Weights of a small GPT-style language model, trained from scratch on English Wikipedia.
Size: 2 heads of 64, MLP 640 squared ReLU, 5.78M parameters.
Architecture: LayerNorm before each block, untied embeddings.
Training: a variant of SOAP for these matrices, 343M tokens.
Each number is 128 + 24 x the weight over the matrix's rms, rounded and kept within 0 to 255. Layers, rows and columns count from 0. Numbers have three digits each.

# down: layer 8 MLP down (transposed), 640x160, rms 0.137, rows 308-391, columns 128-159
# up: layer 8 MLP up, 640x160, rms 0.177, rows 309-392, columns 128-159
down308:125145115114139130166135115129107126148129113123116128147137110135119160125146148142127120088158
up309:164097107145129153112091134135117091123146087115125114137118123180110112123121120164132137128123
down309:196130111102147102137113121154141083150142129116112099125105115071147142146128130044137128125148
up310:105183144134154109109127138118112138142138129104120145101100119177111129140126174098120168131125
down310:097116119102128152180126105176148119094114100155090105120119092078121164147100145046147160138100
up311:109110088163115128107136092123118084091109150120140144197117151171120109153103133107115161109152
down311:109150170116103155136132149112126136100108105122125135151135119126161147125131143139133117137155
up312:106126166123118173147107100106120145163135118147114115094132156109124101121092195130145078100083
down312:123114117156139118117123133102156105130153123105126155123155133151142152143110139162134126096108
up313:155147106105080161125133148120143130159150121124155134100127108158100106109154098139079138174119
down313:144141128140094137129160151145086118141147117156127129112147134130130156117125099154120092119083
up314:117151174130159157131115123141125151114125091166136114130134108167125107143111116106120119115161
down314:132116105118091081131147122117149106112097156134139127112103142147095139163189067178096154130099
up315:132152124093146126126117108130118134138119105086097186111114128165187130162148170120109123139137
down315:102152115150107125177161105109169121129128109131188133137120157111123149095121141112122116145179
up316:107127116103136114154117125101100093100146134122148103108095108129141154133127128134138142145144
down316:107097108124125121100130157150106137099130147135135127112090076146153112114127139100151131134125
up317:105094127158148147107133112132072123127149097108141130078085176113121150091105086102157144143143
down317:141113132145125139186084100136080125109115132153118163095069107080149131115118114154120171124103
up318:133126135102137171094149128136146100107166098144163152093159120101099115139150091115093112154108
down318:195114131092138124115129110119108115104158108128082120127103130121107140128078138120120135127147
up319:138123120159107133120145106180138162128123089138117142117123102155116090145120125090127166122131
down319:120084132113142171104126170103122076085131077163130097132140188118172145109137117125120116141164
up320:090124093126146168115146091125123150140127138164137169142126133107126108139169131133147128148141
down320:142113163109167121178083119107116062137109140089133093096106139130130180148150141134122180140088
up321:140155102141076152112110181114115128105116152080114125153117156147127124130154126188109176118108
down321:134161110124137090091130131138086123141132144062107157151130137074098146139106111085131151125106
up322:114156135150128069124124112129097141153137060133127131150114084155086144147131092122159098127145
down322:163136134079152157118094134139156128135098126111138081116163118126188114138097091164102143106148
up323:138118145140139129128110163105130106123076148137163167133121102126116091107134137143175138113133
down323:112146145149112164106151099112118102109077142099148155097102124103093145144165089081124112158123
up324:105153100157132127114128146102103121131111134159104097126156119084147110131114135155143128128095
down324:088140126133126137116114112087130102165113122138138151094129126127110184074156135175138110144166
up325:133133135112148183143151155140144144149118121122134196109101115122105137139128130107134136131064
down325:174142132109148120137116139172095124088123162106120149098143053110078090103180153075117145123110
up326:127121126137123112154102159107135128170187130121137141077144159153120136110135137129129138129144
down326:157113132148128117068146158118088149079103144152148122142124136114161131099141160123108143101081
up327:141140120117096112134099145099135114118116113109156134146169095126086110119107118151119116140072
down327:117143180150135119149111099087134154129169124121128139151120153098123176133124101098134140129187
up328:094132130134175133141124153142109164172104157143131182113122130106125104123111102129115138117105
down328:114125120108132139112143125121145161087137149175111115122120155138154145153146150092117118149122
up329:121122130124114106129136134116124111129139128122163100121117134109152139153141120114135119144143
down329:101113141129141161141155133091126125091131113110122145136138135171122178110149126152141135134126
up330:093130113133127136146089138112128132116136123139086108125121130132155115147155096100144134203105
down330:116149134095136087137182137115118140138104159109133178117157112170098184130106111093131123128125
up331:153103108140132133151174167102106121119141156104120174107096150109115123139148132117125108136140
down331:130165138145126158144087157130121119118175131110132149102123155143133084061119145185148087146122
up332:066069131142118135146108187128134135130134107097163137091138163123117153146168146154170132146116
down332:133112142122146107138099134145133111138121148161135097146118122116128130120132126126094170159133
up333:118159134172133105131122132145142092145130094098135103124144157104153176148137110144090167182125
down333:113150095120127139155150178135131125128128100103138141116138138133125193118115134110138157152122
up334:151147142149130163128155086153165130145161141090123114108113127112107105102180132139142133129170
down334:136165162126130142108129118151102102142146133111118125132115162108119132134111146159114101122159
up335:089179143143138104129136120126093090148141110148156116114120138148129119141115163099118135155118
down335:092155114160111121129132106142111111134170120129106089153113106155143116114151143089152105107140
up336:126161091141117138147119115122089122173147139133115144127090095098144149124133112152122156169133
down336:143110112109105127115104120106149112089094139138168113112108114185102120175113144119137126063109
up337:118085139093132094125129097127145120137111135116129129129110170148111194119113094111149109170105
down337:146068125171119126124122108114164141121123158134124148140153093115161193137128140125154155150114
up338:064126127130130159149160135125141098191152089158111159123144134114163131063191131162164125152095
down338:200074095128147143158149128173181133091153154038125118171123152109131135076078067132177121153121
up339:133126101119130149156158141113167098106179126123182156158123118124128110151133128097099109184107
down339:133154107093097119084124165135127132116131134167094140169117162172117131130115128115168123130106
up340:090154135104143121108113111130122133110128064095147109129105115092121131097078084132158160139116
down340:115129143138151099170124118120127124121126132107113103118126138154139158115084199102091125078167
up341:138146108141110123151123163183111123121118121117114149079150099131124139138148170123089149097130
down341:112142069147153110106100180154124174184138118124127130152130135137091140131117139101108132073096
up342:098125136158106130138143129106139156090121109160116141121122119154091124119114089122116159127147
down342:112155107149174122194131182152104105143167125123122148128126107162074137104122157131115085147144
up343:075159102168104132132093126082111109135137126111105126106111133137105131071126112106144110119143
down343:131178080123124099147117094134091099131110127114127107113151131146164189122182164129115135142107
up344:098105147111105103168106156114131110110130148119131136152153152117138114130106168132118149108127
down344:090164112187119145143119112158145082108153137161120123143121122151123146112164114122132123165104
up345:156127110176099140140153132149140136111110113132129139134144175095187115113146120126138138128130
down345:091097135100085155087110151113132145120083152114145133126144099136098143128108113095105155142111
up346:124167103094076143147128091159132128126149175128146151139137129124128091125134106155133151155115
down346:109113110140102156110142133157133138103146081141092109142103104117103130159121090161174149156108
up347:139129126127117159129131141110220112139102140129152114115087136124139142133140090100144188117145
down347:135136120127125154120125147134125092132122078138083127143136086107165116133123106142149111148114
up348:143117126130108090118089140140166162116075167125123166171124121114121124159115157139136152133106
down348:151135111123114096101120114168143164125118110123092137150136148128108200085122104106146116175103
up349:129125154105110111117111151121123141152100146123121107073136119131136111138126123129109135081115
down349:112139071119124087082155117110141136133157103091107143126106154143135127151135151146133156122129
up350:170179115138154125080187204093086160067170086117132144127122133076132158139127118094140119167103
down350:121135181112088141149152113130114121089116127140171140172118160114189119142153147122126099116137
up351:149100132171116129117069120110113178174152138115113146098115125102128136139100140123153123162112
down351:144156138136111158105113109125179081085134084153185145131130110142168127103122128088160130120155
up352:119124092120098096125158139165135189149125120086139176142116095126084079101133140104141067128102
down352:127139123105146111160162168169137148146147159105125153123129161142092126117089146094128142087132
up353:155130091123131140161147137075178124096141142120079152135125121127152149109156092150123142164127
down353:128124160182124125125110117148158139071103138156088063148109105101103114144135146106147136195110
up354:079101164136184130130131098138141155097094105118141119098123141117123129132096127114134121167136
down354:136116066132130112171107135114089124161101123102094110150148152130098141106121175069141152101104
up355:128157144136096129131135137156128106098153150132144147103170148150159120111134088142130134142149
down355:134132121100101106145116059146156137123140115109130146163097153156132127140131139133114089123155
up356:092172094145147119155130197128091092113107134075092139124129148090157142156093111113155133174085
down356:103154117095159150142126134171120127145152146096101146102137107132119098160149080164147125147127
up357:130119120099100139125137149094101107151159141093156133149085133174099140154161111105133167134125
down357:147146117140131123132130132143140133164185082128121113108109156163074151130136107101189139129131
up358:106143113134099154145085197113077150149123100106137115109160098167154150140120127131133094142133
down358:160124131113122132129091166132137154140158149108127155136099152116133154158138139170169145126108
up359:109125131132109139147144134139122120155126139128153149133147140156152098117081137091180121155143
down359:140148092134136114114147146112171144146159136123111156134131100175169118114117118119100138129160
up360:142086094127119162141137182143138158130139127067141123133145123093163104122108132099129123084103
down360:120173147138178086137131094106112122138083157192128134104120095082163141132178137149106142128107
up361:144136131153082165118120123081129132134104125113100135110136126114121110101094103112128122112136
down361:149101096123117129131116120152133156133088133143139080131143146135139129183135126122156139130102
up362:130134133095125146088127122139092151156120142168127147090171171132103121088100139160164192172099
down362:122118136144082119108144119121083130122096134109137122083154120133093155158151086134109108103159
up363:134153149139110133150122152179084100142152147110116130112159177157165126093107080101133121124094
down363:137107131186104138153090139176162139141126195112129133126117136157162098102134172144111109099142
up364:098126111066136167075139146119131167100168121107139137120122150090109131147094109102141103104114
down364:143120159136145129102124158099132102131122145136137122126147142164110092098109129136141121104138
up365:106155143153116153108186113099098152106123124154118136174136127098178094119024124154140128128151
down365:154134184117156112100107153137126080154087096180150094146114068105123120141126166132139123137102
up366:096156146113112118100159115104115143134148126120156125109158121151156125090104117140161156139121
down366:149106110118155075125132097140146127134117084060097122109072113115102106142139149120140114157110
up367:105141115093120105105098126138131152104162147084161117125132147128135167077112135141102144124123
down367:164085160189160123118113111141146103095146097122141142097147091099092200142171137118147172092159
up368:174129148140097160124150158118136097143131144116107134122141124104131125153177142141126122156090
down368:109100134132139157108105087130106144167129116153088100091139144148146161137086136143112111135139
up369:108094091122120088137104112138134130138154093158170129132138132106107136175123147153105153145080
down369:114136148113143117106125162120130111121114123090112122111137155113123133101113102144126128078141
up370:163112159161184119162128143144104116147112158135149190120125113124131121138095137114113104141172
down370:171129106135140157129136107102129119194104176121085145117175087094160113138151161118092098149157
up371:134102087132112145109117139159117137150173111120131136172118140133137123137125118104136081132148
down371:087081130137125107105131158133111131113159116105098120177130160130097118130121161117124135169107
up372:121104099138134107139153123108139110119127152160159121118130117098124087129161124157107153083141
down372:120142097105155148119145106158109155144158156128130130158105154154095149140136134117121160115124
up373:110131113124128126155155089095103103137124128149096113147174154121092113135115151131145168131130
down373:127126154148117129085123110166127135115165109171111122140144141133142085127150136146156081135174
up374:125071154123169152127073137127194131133135130093128139117152130122074118071129154138101109153143
down374:145156102120147104125134117139140118127128108140165155108095163134128093151119154140125125152171
up375:132089161123095124132163134109111180142143106128118148083124180129116150087118136121098116133159
down375:162082143116081152096142144140128146095100149126112134080122142162112074120127109166153176130126
up376:152137128143127144132122139139083142079153113114117119131146138167111120096116122179160152117139
down376:137117080093096173140154102140148155142129147125137119182131105128135153138131122056119120141137
up377:106133164180134127094141172133174131082106129131120141128143122141109159108122125168119108106134
down377:087117150121107195098138103184084109126136149124109092122152148130122157160134089092096101120161
up378:114131128172115144160162102169158127081111115127101127117112148152125112116118155121106114127103
down378:162088147106155119122107157128134103164128126105135141148158145110088101176094121121110135117138
up379:125154164109093165117117141106105136111104134151160135103123151083122107136130130061097167142127
down379:132131123140142124095118129148125111104106153114146160081121118119118178127133132083116141125130
up380:106127179155131206161141128152133144128128124097153128093114154168124116126179126144051160122117
down380:136131134127143108130101137143101102094154162130124102141138142119146078117172131101145144110157
up381:112152108152166103148159133129171127173156148156125131125113118145129095096119109134091151118098
down381:126127085172121137160148157114160143123147138149106121096123119159091102109116070131125142117158
up382:128106133146136128137154153111069125130141105106114157143180138080137143113160139129107112115096
down382:155084127130130113104142141130140150128129128129167113104113096145136076105115142121124104096107
up383:111093130123163122149111130138112126155109159114158145122114123138159143137114114125119163105163
down383:159143187168135144133119092138130113176092147115141094157091138113165144120133154199139119145153
up384:084114099122127121107077133120153135125144124119157113147144148152129138140170107156127099140179
down384:155086113133107133130156118196135135121139129148117142146173131094113188171119146066136113172109
up385:130103128129138117104112131121106118147154133154146142081078159102135085137165138083121137168085
down385:126090145144067112125091072140119166129134138129131126099126146107104073189182178073128116124114
up386:136116107104108118130134145127170120082133145127119126181136098110153133091067147105120118149100
down386:108100097146142144127125143152159125080114146119123099129124130083127138108151146086115134168122
up387:152106104116098146138158103110157117121103174140131119166141163103084144138112113142060128148147
down387:163110118126099113121114138102111124136099118114172125089131088119151102117116113116167138118128
up388:155163152095090151139110098135097163140145123147149159120113142119149132097125151139114151094145
down388:160130103156126168161160088132152115123175136085107120118166143098106094138147135073109116124141
up389:124120131136118110147100106102130101158106092157131130122152097194126119153140088148122123146156
down389:142091165118085097089150143142152138117173108113105137125109139161151088137124137168113165120117
up390:151092095171141126141108168108133096165154115180120162116152164127116123152125170140120117115112
down390:156110132125141142160127107157092100114092169134160073124112112113130084096130125116138094139147
up391:102146120102112145167134156155150148100109124122093141081152168122162135154079098103177094089132
down391:158122146122112106106116099142136130140141110112155150130074109152137112131157129120154163087152
up392:129132096141114137165152099143097122141150131134138139089114089091138125096118127114111131080152